Part of a small language model's weights: a variant of Muon for these matrices.
Each number is 128 + 24 x the weight over its row's rms, rounded and kept within 0 to 255. Layers, rows and columns count from 0. The size above them is the row's rms in percent of the matrix's.

# layer 3 attention value, 320x320, rms 0.0527, rows 138-180, columns 80-159
size [ 93  89  93  89  86  91  93  93  86  89  90  83  85  91  83  92  93  94  85  94  86  86  96  92  84  92  88  91  90  84  91  94  99  84  94  83  86  87  85  97  90  92  92]
[[ 96 142  91 126 112 150 132 129 108 114 167 126 125 138 166 107 163 140 105 128 155 184 168 143 148 117 154 122 133 156 101 111 113 110 129 109 121  97  85 152 135 129  94 105 143 130 136 122 148 117 113  90 114 149 112 141 108 132 146 171 102 131 138 134 110 153 127  83 164 130 148  73 166 148 152 121  93 114 111 125]
 [143 122 137 166 116  95 119 118 108 154 155 138  96 116 160 159 127 149 147 154 116 131 148 136 122  89 126 167  81  74 189  96 153 132 127 106 118 120 122  94 149 119  70 115 114 106  78 148 174 144 142 147 111 143 122 145 125 112 118 132 151 108 104 112 139 185 119 137 134 132  87 199 130 159 134 126 129 142 105 103]
 [187 145 148 124 166 105 120 140 141  91 125 142 122 133 131 145 154 201 140 156 146 156 161 162 111 137 145 110 126 127  97 125 175 148 110 126 116 135 139 141 129 134  97 115 115 138 139 124 137 119 136 129 116 107 114 104 161  79 100 137 172 109 164 163 108 133 116 113 104 134 151 136 103 144 130 102 145 109 127 125]
 [123 152 108 123  77 161 100  88 125 121 142 116 141  69 128 143 136 116  92 123 130 105  78 109 149  95 116 112 160 145  94 147 128 104 127 123 135 103 169 158 128 126 147 159 117 152 126 178 127 155 147 180 129 109 152 129 118  96 115 129 170 135 162 147  89 131 191 113 120 111  85 145 133 134 127 139 129 128  77 163]
 [157 119 119 104 144 131 115 133 138 130 145 103 118 117 108  92 161  87 100 122 140 154 153  92 106 168 154  95 129  68 158 143 139 109 102 104 149 107 119 119 126 150 103 161 146 131 116 143 150 145  98 121 145 127 124 154 100  97 167 139 124 153 126 128 114 148 143 132 111 143 158  99  99 150 110 159 122 119 143 104]
 [111 163 153 130 153 118 128 157 138 148 158 117 110 123 121 163 127 101 127 121 150 133 112 109 154 156 136 117 161 139 177 132  93  87 126 133 149 117 113  95  99 158 139 127 152 100 119 113  89 157 131 125 168 107 127 151  97 177 105 164  85 122 104 147 161 127 159 111 156 134 125 121 152 131 145 127 133 123 150 132]
 [ 90 118 133 124 135 160 142 145 141 142 107 169 131 130 121 130 177 137 128 110 145 110 148 138 151 125 117 127  83 150 122 161 161 151 103 127 172 122 124 166 120  86 177  89 143  93 100 107 145 128 119 147 100 134 139 148 147 124 110 106 148 113 134 102 129 114  83 105 131 114 141 148 135 116 138 135 105 147 137  91]
 [121 125 153 118 134 145  89  98 118  95 150  98 153 150 127 129 123 120 106 127 152 148 135 148 167 108 140 139 172 169 110 138 113 143  61 122 108 136 124 148 158 126 117 145 128 133 108 190 134 137 100 125 106 201  90  97 152 119 128 106 145 151 114 102  74 102 138 142 133  94  78 119 137 158 112 160 138  72 124 122]
 [105 146 139 132  88 141  77 142 113  95 127 113 139  98 119 102 115 123 101 118 184 151 145 114  80 142 100 125 127 138 155  89  87 119 126 167 167 104 117 125 127 147 150  84 105 159 106 134 141 118 170 111 160 105 125  93 132  88 122 174 110 164  93 129 129 149 108 120 130 118 118 122 111 138 109 134 146 156 128 116]
 [174 126 145 135 138  78 121 117 122  99 129 135 151 124 155 113 136 121 130  96 128  91 139 128 121 120 110 157 171 159 157 127 153 159 101 111 116 189 110 116  85 111 113  88 130  95 153 171 132 145 161 116 143 141  76 139 158 116 123 133 121 101 111 111 149 146 111 141 107 107 119 108 122 123 134 157 147  95 125 112]
 [135 121 159  79 180  80 117  93 125 123 132 117 131 120 124  98 140  94 142 113 160 102 161 101 109 138 111 121  83  83 127 124 178 130 111 118 134 112 134 146 110  79 138  95 128 134 154  87 113 136 158 128 122 121 155 193 129 120 146 110 140 116 143 147 143 152 184 117 106 110 144 160 141 103 176 101 140 109 114 128]
 [166 146 129 145 169  88 135  83 101 157 148 113 148 147 143 125 142 184 114 168 129 115 126 103 133 133 119 130 170 155 142 132 116 110  98 101 130 114  98 123 108 157 139  55 124 104 122 103 113  98 115 140 129 109 134 112 113 153 120 153 130 123 138 111 137 165 153 140 128 126 156 145 113 145 127 165 119 115 131 143]
 [ 75 103 115 140 127  40 102 144 132 114 164 138  87 163 144 132 115 170 138 136 159 144 117 153 137 150 113 134 106 142 152 119 160 145 174 116 103 119 137 152 112 146  97 135 133  98 153 132 125 142 160  97 122 103 105 148 107 124 141 124 111 148 168 112 145 143 126 145 135 142 161 133 147 135 130 129 152 172  91 119]
 [111  93  99 161 114 127 106 120 128 170 111 143  91 121  96 148 113 144 145 129 152 100  86 149  83 119 149 107 129 135 151 133 175 120 114 160 119  94 140 135 112 171 130 139 144 108 111 134  93 136  81  92  88 158 141 101  75 131 166  94 112 104 156  79 130 123 136 135 103 110  96 153 142 115 137 113 113 107  89 102]
 [ 97 108  97 125  99 131  63  82 108 138 118 142 149  89 139 118 162  96 135  84 103 131 139 130  93  96 129 112  96 101 138 128 143 172 156 105 112 153 177 119 153 155 143 134 167 138 163 114  74 127 149 183 114 188 114 167 118 131 154 129 133 104  99 187 150 110  73 111 124 169 165  90 160 120 142 125 126 126 187 123]
 [126 148 147 126 118 118 160 113 127  98 181  93 137 152 105 169 103  90 132 123 113 131  99 144 153 156 148 145 112 127 131 110 137 126  98 163 155 117 148 110 132 132 150 143 158 135 110  93 117 133  96 138 133 149 178 110 150 141 157  95 119 156 160 137 125 150 130 101 126 127  86 129 130 146 134 101 150 121 143  94]
 [162 142 105 129  85 115 107 106  95 119 128 128 192 120 135 155 112 123  94 129 135 121 122 151  90 115 151 143 120 131 138 132 142  74 121 136  84 141  94 113 143 168 121  64 135 152 138 120 110 153 113 135 175 163 169 112 167 166 127 141 150 148 118 105 124  89  94 140 107  59 110 117  98 125  85 151 129 125 162 142]
 [125 132 147 131 171 115 126 149 144 120 160  76 137 118 165 140 145 163 137 158 121 151 131 122 124 162 141 103  87  89 140 137 177 123 117 168  98  84 139 134 115 137 130 128 143 135 151 123 119 122 138 133 134 119 147 158 117 139 141 143 160 157 178 144 126 145  88 142 117 119 147 120 132 151 147 136 126 121 168 121]
 [114 112  95 126 123 146  82 148 148 145 152 116  50 134 119 110 120 125 105 125 153 130 151 126 150 145 137  85  73 140 157 180 137 111 162 108 157  54 148 146 114 122 127 131 135 169  92 122 149 121 160 117 125 122 137 133 119 146 149 125 134  93 101 121 139 119 108 106 141 131 144 141 114 133 143 122 143 146 126 110]
 [136 156 168 108 118 115 144 150 124 140 133 139 181  92 135 121 147 144 114  94 120 112 121  89 137 127 116 141 141 109 115 116 176 146 142 123 132 164  72 117 132 112 145 149 158 179  92 145 137 178  92 136 114 134 132 161 153 149 103 117 123 132 118 157 112 126 167 124 149 138 165 119 143 159  95 140  96  93 139  85]
 [138 179 123  79 110 125 143 146 106  99 125 154 131 145 101 106 135 119  99  89 138 112 102 165 137 121 144 135 116 156 162 109 139 122  91  86 155 129 159  72 111 184 146 115 120 139 132 170 116  87 115 158  94 118 108 115  93 131 105 114 117 134 133 108 134 143 125 135 137 128 149 138 160 145 111 189 122 120 100 111]
 [149 114 152 138 117 111 128 155 118 134 128 122 134 121 107 142 160  98 136 114  70 115 102 146 131 107 155 149 121 125 137 146 117 142 107 125 157 154 110 123  78 130 117 125 139 131  96 113 149  97 144 117 136 188 121 146 100 138 116 146 112 131 140 124 135  89 151 101 128 159 174  78 135 154  97 143 136 144 151 148]
 [140 173 140 153 139 139 199 107 139 133 103 114 150 146 146  96 131 157 148  64 101 126 121 105 139 122 109 101 117 142 141 123 150  85  68 144 138  91 127 136 145 122 145 176 151 150 166 156 103 121 155 114 108 114 130 115 114 156  72 175 130 135  73 132 161 134 125 142 104 146  84 102 123 138 154 134  96 125 107 135]
 [160 117 101 115 146 164 127 112 126 155 127 126 110  82 146 147 122  94 136 116 138  96 171  98 142  88 121 147  89 100 111 165 134 162 125 113 142 166 119 141 116 158 137 105 123 153 120 101 153 117 168 139 175 146 124 135 156 124 125 175 117 148 147 108 101 169 123 152 112 111 106 159  93 138  97 158 130 133 144 167]
 [121 116 127 130 100 112 142 109 129 104 109 116 129  95 165 139 149 103 159 149 108 118 101 148 137 124 123 191 125 107 101 147 109 144 127 123 102 145 133 146 119 108 111 131 160 151 141 118 126 140 137 108 151 127 147 112 183 113 166 140 164 109 111 128 130 149 147 133 165 120 103 138 159  93 111 151 136 105 104  80]
 [112 124 156 114 128 110 145 159 123 144  92 129 115 124 160 120 122 139 135 133 107 103 155 132  71 148 111 129 157 118 159  94  56 117 134 119 121 189 105 172 112 199 133 124  93 140 146  91 142 107 137  94 117 130 170 102 117 138 113 162 115 146 150 117 128 138 118 124 134  76  98 182 127 151 127 161 122  90 134 127]
 [107 134 114 176  87 125 147  68 127 170 140 153  81 109  99 153 115 156 120 117 124 143  98 109 146 110 120 126 116 138 148 140 111 135 148 148  83 141 127 143 128 124  99 118 174 134 108 138 121 152 157 149 118  92 117 101 111 107 152 176  99  86 102 117 109 126 157 140 138 139 150 160 169 153 128 136 142 133  67 139]
 [108 124 141 107 105 161 124 152 141 159 113 156 108 126 106 127  96 160 123  83 122 120 106 131 161 189  97  91 129 153 130 121 113  87 135  73 165 131 147 143 151 133 128 125 117 154 154 144  80 137 138 128 134 133 140  88 153  70  88 177 119 188 110 114 113 125 131 107 128 150 129 132  97 100 101 123  91 134  83 124]
 [ 70 104 114 120  96 129  92 147 137 129 114 144 112 124 156 153 104 142 119 169 117 112 129 126  99 126 109 144 130 110 137 144 122 172  73 138 120  87 154 144 145 112 145 139 123 159 150 114 129 121 113  85 139 114 109 108 120 143  94 128 132 117 165 132 140 132 138 145 104 156 177  74  96 143 162 132 121 125 105 127]
 [109 154 152 177 101 106 135 171 136 183 131 111 168 118 126 131 144 119 168 131 131  93 143 134 131 136 103 178 144 150 137 139 116 182 156 138 136 119 143 163  71 135 111 101 158 110 151 160  96 152 113 168 113 158 111  90 102 122 118 117 116  90 113 131 162  82 109 125 130 144 164 119 103 139 139 157 113 111 145  89]
 [121 127 149 124 144 129 147  85 171 177 114 136 131 148  89 126 163  96 152 116 134 123 124  96 142 123 171 119 113 146  87 135 165 104 143 104  96 132 112 127 135 123 146 172 131 141 150  75 140 150 145 125 141 116 142 121 124  96 144 148 144 135 125  96 131 107 107 121 124 125  95 118  99 134 155 111 153 145 106 119]
 [ 97 152 119 133 139 151 142 143 121 157 134  98 127 158 138 108 166 168 137  83 139 127 130 129 167 157 118 149 163 142 147 148 129 150 124 150 175 134 115 143 143 128  91 143 112 118 104 118 183 101 132 131 106  83 109 181  89 105 116 134 127 142 101 108 141  93 122 104 139 114 131 124  94  72  60 148  90 111  64 106]
 [130  77 118 107 134 124 155 131 140 113 133 154 182 109 141 108 146 144 138 128 138 156 102 138 102 127 104 116  96 158 120 118 127 112  95 111 180 109 170 112  94  98 109 103 131 130 137 104 164  98 112  94 145 124 149 143  54 132 105 152 162 120 119 122 167 107 107 136 150 156 125 125 131 128 103  95 140 140  95 128]
 [ 71  84 125 102  96 122 139 149 106 127 119 156 116 118 104 133 127 159 156 141 163 110 139 164 155 143 120 150 121 135 130  95 128 119 125 146 162 124 122 113 187  84 133 150 121 166 131 125 131 116 126 130 139 118 100 102 106 140 148 162 124 134 125 131 131  97 131 125 121  76 118 167 110 141 152 123  81 167 151 145]
 [149 185 108 158 134 139 131 116 167 167  91 137 110 146 136 114  88  81 119 142 171  67 100 143 128 102 154 119 125 131 144 125 138 108 159 135 147 147 151 158 160  66 133 124 124 108  99 148 156 110 102 134 160  83 153 109 139 132 120 109 121  96 117 113 100 146 156 122 163  98 149 135 110 140 154 155 109 101 105 130]
 [ 93 108 115 103 172 113 145 154 158 110 122 138 137  99  94 116 133 117 150 122 149 134 146 102 124 102 130 137 139 106 127 109 123 112 112 100 133 147 109 102 119  91 144 110 123 118 139 169 113 114 132  97 117 114  84 168 159 104 133 162 103 125 106 149  99  73 149 135 143 161 104 132 145 128 100  71 125 120 143  87]
 [147 121 108 135 116 118  72 156 128 146 129 154 187 126 166 158 163 141 101  80  77 161 141 135 147 153 160 180 159 137 143 133 135 125 161 114 142 120 137 117 100 161 132 118 133 147 162 157 130 113 115 104 143 102 147 101 145 143 139 128 151 125 143 130 142 141 145 135 139 154 117  77 160 110 113 172 154 144 129 144]
 [164 106 155 162 162  70  77 114 109 113 153 115 122 133 125 161 156 125 158 129 155 129 131 137 148 149 161 157 132 146 147 116 132 153 107 145  95 131 143 129 153 138 111 170 107 144 127 108 125  78 153 126 151 122 135 140 146 144  62 144 124 127 173 125  86 139 164 149 147 137 126 116 153 137 156 113 115  97 121 138]
 [139 129 144  94 111 163 139 143 115 128 117 131 119 142 112 169 140 157 142 132 134 106 132 175 141 154 131 133  96 131 124 103 102 168 115 162 147 160 134 136 130 157 122  78 147 141 105 117 109 107 114 100 124  99 121 133  87 126 127 107 119 120 104 135 116 150  92 168 119 112 141 152 124 101 123 122 123 107 111 172]
 [126 121 118 132 131 148 142  87 143 107 138 165  79 153 160 156 164 140 154 114 119 150 157 115 101 103 133  98 100 125  75 155 145 130 118 129 126  91 124 113 124 102 171 145 138 159 142 112 145 132 124 146 110 152 103 136 112 109 110 123 122 130 151 107 147 131 128 118 157 137 118 102  63 109  84  97 140 119 141 119]
 [132 130 141  64 127 130  90 166 224  93 130 129 143 147 136 105 113 110 140  99  88 110 150 106 143 139 114 131 130 106 107 138 149  90 166 135 125 136 116 138 109 133 106 128 164 106  89 161 156 116 134 151 212 125 149 120  80 138 135 147 140 131 177 149 129 140 103 121 139 150 166 153 143 121 129 111 154 151  91 157]
 [118 127 152 110 101 115 132 123 146 172 109 128 133 129 119 140 144 162 108 116 177 151 136 133 148 141 158 149 114 115 123 120 124 127 112 129  93 119 118  92  82 166 134 134 130 137 136 153 173 116 134 110 117 105 100 156 130 141  95 119 123 135 131 102 171 172 142 103 124 123 152 155  52 104  98 174 124 151  87 114]
 [144 129  85 128 125 150 125 172 145 165 118 115 124 102 123 104 133 103 121 144 122 147 108  83  77 123 127 109 153 138 117 129 117 140 156 158 119  83 170 152  98 164 139 137 165 191 111 158 136  92 162 107 155 126 108 177  86 142 108 166 116 151  78 176 141 100 100 137 104 136 137 124  97 137 138 149  90 126 128 106]]
# layer 3 attention output (transposed), 320x320, rms 0.0512, rows 138-179, columns 80-159
size [ 89  90  91  87  82  87  91  91  82  85  87  84  86  89  75  88  98  93  81  87  82  82  91  91  83  90  88  88  92  83  87  86  94  83  88  81  83  85  80  93  86  88]
[[149 151 114 141 147  88 137 137 109 114 136 106 148  90  82 128 120 112 124 147 136 129 138 160 127 102 152 123 137 110 119 137 125 153  93 154 150 117 156 107 181  99 171  68 111 124 121 135  94 138 122 143 131 109 118 178  85 137 131 134 116 138 155 186 139 126 125 140  75 118 136 138  92 126 122 135  97 136 135 153]
 [ 97 149 146  96 151 125 145  96 161 104  42 135 137 137 127 139 138 153  86 110 122 163 107 166 132 121 124 144 143 137 154 133 142 103 176  95  84 144 118 159 158 158 138 128 109 165 128 118 103 129 142 143 139 156 145 118 167 142 101 143  97 145 101 133 144 137 101 143 135 137 144  79 132 159 145  92 119 153 147 106]
 [ 92  95 161 131 123  93 146  84 149 100 139 123 120 107 147 126 121 171 134 152 164 110 118 114 102 120 137 104 135 147  87 135 176  85 138 113 147 137 152 148 156 131 127 104 135 119 157 145 122 103 127 127 156 112 134 157 127 141 151 166 107 103  84  90 134 167 153 105  95 128 130 111 106 119 111 117 108 149 130 114]
 [110 152 122 106 105 130 186 169 188 125 128  97 112 106 100 182 140 114 135  92 125 134 128 131 146 125 137 129 163 164 109  97 140 102 130 148 130 119 155 162 143 120 137 165 106 105 129  74  67 126 141 152 100 154 163  78  99 104 157 123 111  96 140 102 148 106 137 140 100 120  89 114 121 121 124  96 195  65 131 104]
 [134 109 121 149 105 149 142 120 144 116 112  81 101 133 137 133 110 128 109 124 121 112  96 120 133 136 158 138 134 121 141  91 137 131 141  96 154  98 120 138 138 112 178 115 132 131  89 129  86 139 128  96 121 143 114 148 109 108 100  94 126 137 118 169 136 164 138  97 149 140 200 104  94  98 140 156 122 131 171 110]
 [169 139 109 165 153 150 111 139 116 124 129 134 132 121 111 166 146 124 146 158 132 145 156 148 132 124 127 117 125 129  96 149 164 141 148 137 168  92 116  77 104 110 118  92 134 136 136  47 151 144 134 123 124 139  98 129 141 113 102 108 149 118 114 136 104 114 147 121 110 108 110 125 134 147 112  95 135 155 148  97]
 [158 149 115 129 115 126 172 103 130 114 143 129 131 152 118 115 145 107 134 168 133 112 139  78 125 137 112 136 113 123 133 109  72 149 137 134 108 130 129 126 119  64 104 117 137 140 118 127 115 123 122 117 124 155 122 114 112  69 162  92 175  99 167 125 115 103 121 146 163 158 139 162 150 105 105 139  91  85 128 129]
 [117 168 141  68 109  85 164 163 146 107 115 127 114  91 105 130 126 114  87 154 149 107 120 131 147 127 121 106 126 133 140 159 111  86 138 174 107 133 124 168 158 108 136 124 138 112 125 106 147 130 163 136 164 119 134  96 129 136 175 177 113  64 116 158 137 149 155 105 120 134 120 163 139 144  94 144 128 128  99 131]
 [150  80 116 124 155 134  72  88  76  91 158 133 106 122 118 119 137 122 152 116  91 110 162 169 108 145 150  95 154 116 154 151 120 123 139 119 122 161 166 183 155 134 152 131 101 121 123 144 119 149 105 141 114 121 100  94 108 101 136 115 123 126 165 145 130 101 130 137 124 114  96  95 105 112 111 136  96 131 125 145]
 [101 153 136 137 121  91 121 145 104 117 121 149 184 124 140 132 141 161 116 121 146 131 150 127 114 151 147 152 131 158 137 134 159 119  90 140 117 110 134 143  91 135 129 156 141 122 102 132 140 151 128 146  91 105 157 140 149 142 129 167  79 139  90 134 141 131 180 126  98  98 152 110 112 124 139 140 122 181 123 136]
 [133 136  71 170 146 145 127 118 122 153 119 194 144 102 125 101  93 134 129 149 101 132 133 128 135 143 158 162 123 122 161 132 159 110 127 107 144 105 139 126 131 107 102 137 116 145 130 136 135 145 171 143 152 142 174 136  95 111 114 143 104 132 148 101 117 134 121 106 138 121 155 147 138  65 143 118 129 118 139 130]
 [ 57  76 150 130 134 129 147 130 140 132 138 141 154 118 104 117  98 106 152 134  99 142 142 195 103 183 124 116 143 133  84 124 110 162 147  62 135 141 166  73 103 141 142  97 132  89 130 178 106 151 124 134 115 159 129  84 129 134 144 134 126  97 158 166 148 114 129 144 106 111 116 114 101  80 141 140 122 148 142 127]
 [145 122 140 146 129 105 150  84 115 140 148 105 132 139 107  94 137 153 150 102 161 164  91 154 127 119 145 100 178 169 141  92 149 114 121 163  94 123 128 117 115 112  95 138 138 127 158 121  80 155  84 117 161  99 126 123  96  99 146 121 115 181 103 148  89 159 135 139  95 104 145 114 105 139 165  95 104  99 128 102]
 [140  92 126  70 111 113 153 116 111 118 143 109  98 118 134 144 113 154 142 177 150 140 140 134 107 147  71 145 118 118 122 148 140 189 136 166 176 149 130 100 177 120 100 156 146 142 154 110 160 110 138 128 164 158 114  99  97 138 120 159 142 122 143 126 111 116 119 135 123 138 124 114 149 107 120 135 140  90 140 138]
 [149 105 165 128 161 129 162  92 131 127 100 141 156 132 145 135 107 123 161 117 122 142 107 142 126 116  97 128  87 139 113  97 161 134 144 139  97  94 113 149 146 124  99 131 137 115 156 141 130 140 108 103 152 174 132 131 105  76 122 124 152 100 143 127 157  97 135 127 161 131 107  75 102 137  67 148  90 134 115 119]
 [116 104 143 102 168 152 101 141 122 119 141 141 143 115  86  88 140 133 131 159 150 123 146 128 131 125 132 148 138 126 152 114 116 139 120 101 136 143 102 141 119 102 118 116 134 111 123 140  94 125 139 139 128 134 130 123  99 140 144 148 151  66 154 170 115 116 106 132 117 162 137 154 150  98 179 167 136 125 145 120]
 [115 100 161  95 122 111  95 146 138 132 136 122 120 156 123 155 148  95 131 142 142 136 124 140 128 113 120 138 118 146 145 134  98 106 199 123 140 142  98 112 105 137 138 141 114 171 107 150 131 107 103 122 112 128 179 126 111 134  92 120 139 127 152 127 132 109 139 134 105  94 120 121 118  87 129  74  96 135 112 181]
 [120 122 140 135 146 142 105  89 120 120 133 136 118 146 133 140 118 116 132 132 153 126 161 105 155 138 112 156 132 119 108 154 101  94 158 121 120 185 160  91 156  97 130 141  97 165 114 129 106 168 130 138 138 153 146 112 132 168 115 109 120 111 129 186 143  87 130 109 134 133 147 108 151  99  86 172 124 156  73 115]
 [135 137 124 142 156 132 121 128 136 104 181 133  97  90 147 161 104  94 147 126 170 173 159 128 125 113 120 136 111 115 134  98  92 130 149 117 150 160 111 141 149 153 139 130 143 131 148 118  96  83 144 172 119 130 135 134 110 153 101 100 210 142 135 133  99 111 166  98 160 145 117 130 127 133  97 121  53  92  77  90]
 [157 140 137 156 142 117 172 125 129 121 123  97 130 129 148  90  99 118 125 121 106 131  98  84 122 165 130 156 127 116 132 114 133 137 160 116 136 120 108 148 184 162 142  69  97  91  96 134 122 157 125 141 159 124 158 165 140 142 104 137 132 106 107 124 119 122 105 103 134 146 143 174  96 124 165 111 116  99 117 135]
 [123 114 166 112 127 163 167 131 158 150 126 114 169 106 125  61 111 135 146 136 150 153 160 174 185 122 124 122 131  99 130 151 116 130 122 133 137 126 114 124 141 124 145 119 173 115 127 142 158 144 121 129 130 151 136  96 129 113 146 155 103 105 108 113 100 132 107 106 136 112 125  97 154 194  98 124 132 103 126 134]
 [156 139 142 113 156 167 156 134 153 131 112 128 101 135 172 101 138 119 121 137  88 159 123 137 113 159 150 154 149 139 126 117 115 160 100  79 133 123 124 135 119  79  89 124 133  64 128 138 111 155 130 105 111 112 106 162 131 126  91 124 101 118 154 143 146 135 140 149 151 112  91 152 157 101 109 125 132 139  61 160]
 [118 147 145 133 121 127 125 100 133 113 150 108 122 114 136 125 146 120 106 142 123  91  97 125 153 154 160 114 136 126 120  91 106 143 129  92 115 104  89  99 144 164 123  91  98 144 125 116 120 141 132 148 140 122 130 114 127  97 181 167 123 117 174 156  96 138 124 129  96 129 142 147 157  76  85 112 187 156 151 126]
 [138 133  99 106 106 155  94 150 153 145 106 109 133 148 188 137 141  94 123 140 139  86 114  98  91 143 107  92 110  90 148 120 135 161 119 136 162 125 113 130 130 144 140 143 170  76 157 163 103  94 166 102  90 133 144 128 133 144 149 107  83 140 122 153 142 140 123 139 171 132 158  98  98 119 183 153 134 100 108 125]
 [134 112 145 142  98 117 134 157  94 138 130 171  96  98 185 116 109 118 140 118 132 115  95 115 157 116 139 128 106 141 101 121 151 107 106 119 157 150 149 128 132 147 112 131 116 152 140 135 112  83 145 163 116 100 151  89 120 124 108 154  98  91 147  65 150  95 141 170 136 116  82 123 140 140 111 117 139 177 149 102]
 [124 143 143 134  92 132  86 175 129 150 122 123 148 127 149 128 136 137 127 117 143 130 140 141  95 105  94 132  95 146 129 144 103 114 161 119 143 139 112 138  98 125 158 129 149  79 147 135 116  90  97 109 109 141 132 164  82 137 122 178 105  88  93 116 153 122 158 160  83  84 135  95 151 165 172 148  96  91 107 145]
 [108 152 109 164 117 103 140 169 151 136 139 129 166 133 152 128 154 169 157 102 133 118 135 129 115 158 125 156 164 166  87  75 125 136  69  57 143  82 167 166 115 149 113 129  86 149 129 118 144 144 120 113 148 164 174 118 126 136 121 144 131 144 165 116 152 179 109 130  88 113 102 101  78 121 141 119 125 138  98 123]
 [126 110 112 121 136 123 142 111 160 109 157 100 103 119 136 126 137 148 183 139 150  91 112 162 101 132 117 142 145 152 103 129 131 154 120 135 119  75 149 148 170 148 133 148 124 101 159 133 118 113 105  93 102 131 145  72 126 122 120 100 126 106 156 162 137 158 142  90  92 151 109 125 121 116 111 107 131 158 155 103]
 [140 131  60 198 146 128 152 108 150 105 110 180 120 119 147 130 166 137 128 145 151 144 161  91  97 116 131 150 137 135 118 110 129 132  68 148 145 139 147 127 130  97 205 134 145 148 131 125 127 116  93 102 125 145 113 131 152 126 154 134 101 149 100 154 103 103 137  96 135 159 136 144 110 114 101 119 122 109 151 114]
 [142 150 132 108 122 126 109 100 101 130 131  97  93 103 142 159  85 108  97  94 116 106 106 135 155 141 164 134 170 149 129 134 129 129 136 129 118  83 141 182 139  67 185 119 108 150 135 151 148 139 121 150 150 105 130 148 126 156  76 120 139 138 139 126 139 148 117 174 176 125 104 187 174 174 142 153 107 146  87 153]
 [116 145 117 144 144 193 111 106 135 167 125  75 130 120 124 122 123 109 102 166 146 147 126 125 118 138 151 131  87 131 139 160 136 126 100 128 115 100 106 121  89 137 122 151 125 139 141 136 102 158 158 146 157 138 137 131 128  98 130 114 142 147  72 146 147 127 113 168 161 130 120  88 118 116 178 127 185 139 131 147]
 [113 167 130  98 134 114 189 124  98 136 143 158  84 120 168  94 132 149 130 110 161  79 121  98 138 136 124  98 159 134 104 121 187 167 135 113 118  84 103 126 122 124 139 143 173 112 124 129 162 140 129  91 131 112 111 138 134 105 134  99 136 158 160 102  81 163 125 154 169  90 121 135 139 177 109 139 110 154 155 137]
 [144 117  96 120 134 118 163  86 157 142 127 114 107 181 136 131 125 140 137 104 103 134 161 113 113 107 137 143  86  99 105 126 140 130 118 116 136 129 189 152 122 175 161 120 131 124 142 115 123 116 110 125  93  95 109 176 165 127 130 164 173 147 151  85 110 127 150 123 122 118 159 144 159 126  77 133 131 136 112 132]
 [196 164  98 124 101 132 133  97 194 122 116 118  71 132 122 140 111 120  65 157 117 107 142 129  46 171 126 152 132 107 128  88 137 117  93 114 129  95 106 158 110 115 141 174 135 123 184 144  98 115  94 112 123 109  91  93 158 155 144 120 120 140 197 154 125  94 127 110 125 162 110 144 109 177 118  99 104 113 146 130]
 [139 134 117 135  92 108 125 188 102 148 142 107 177 126 133 120 148 114 116 122 131 118 158 110 107 128 115 132 139 148 155 112 117 119 175 115 146 137 130 182 118 153 127  89  91 133  89 126 129  87 140 108 110 120 123 124 132  88 104 103 145 115 146 108 102 122 113 108 112 101 118 130 127 172  85 166 103 108 127 134]
 [111 132 131 188 161 109 136 122 134 126 167 152 118 173 132 150 116 124 138 160 140 121 131 125  87 140 144 127  95 128 144 104 171 111 122 137 117 111 133 133 116  96 106 108 143 124 141 124 113 136 100 102 114 144 158  72 131 144 148 154 104 128 112 100 146 106 137 138 154 152 143 165 152 122  84 131 115 128 149 133]
 [137 139 116 117 145 119 177 116 142 163 120 136 151 132 143 142 127 129  97 126 114 135 106 110 112 123 155 118 100 113 146 117 132 175 104 135 141 108 136 118 138 117 192 104 156 128 155 116 161 164 105 119 158 115 133 109 120 162 139 172 107  70 128 144 124 140  74 119 119 154 104 137 184  97 137 116 110 148 129 148]
 [136 118 123 127 116 170 152 162 123 145 103  97 111 115 124 151 117 128 149 135 106 127  94 156 140 170 117 145 141 144 159 133 102 135 113 122 143 134 136 102 152 148 106 143 112 102 117 116 154  73 122 149 143 113 132 109 117 103 148 143  82 132 146 140 137 120 135 139 131 126 126 165 124 148 155 111  92 110 110  82]
 [180  95 127 124 150 142 133 130 139 142 117 150 127 147 122 140 135 174  73 160 156 115 159 109 166  98  57  90  88 115 126 131 131 131 111 144  87 115 124 165 138 119 137 137 130  88 127 100 131 128 146 125  76 142  72 132 129 135 108 143 148 129 159  93 152 140 164 150 115 120 116 155  74 170 156 126  83 118  60 122]
 [114 122 138  70 106 124 140 135 109 135 128 141 128 127 174 118 157 149  88 177 113 113 114 147 155 154  91 152 127 142 149 123 116 163 125 123 128 181 161  94 122  90  72 152 162 163 126 142 116 140 130 126 133  81 113 155 142 131 127 141 159 155 120 154 160 141 108 106 128 115  76 119 101  69 125 121 127 121 120 137]
 [108 155 166 138 186 171  99 148 156 163 136 138 158 145 126 149 133 174 118 103 114 137 135 134 140 120 150 101 113 144 143 132  84 109 171 151 117 149 113 120 124 149 163 121 106 163 125 102 107 134 113 107 159 138 156 137 143 144 115 137 137 140 124 107  89 138  90  98  87 120 128 114 133 142 121 157 104 129 137  99]
 [148 112 125 145 118 101 173  96 112 141 118 130 113 157 128 121 117 109 109 153 108 131 147 125 120 112  85 122 148 136 128  99  79 149 118 127 123 130 117 125 162 120 160 101 112 141 137 117  99 127 109 142 119 119 119 125 150  76 110 155 137 158  86 113 100 137 140 155 139 122  97 112  75 126 136 124 105 152 109 154]]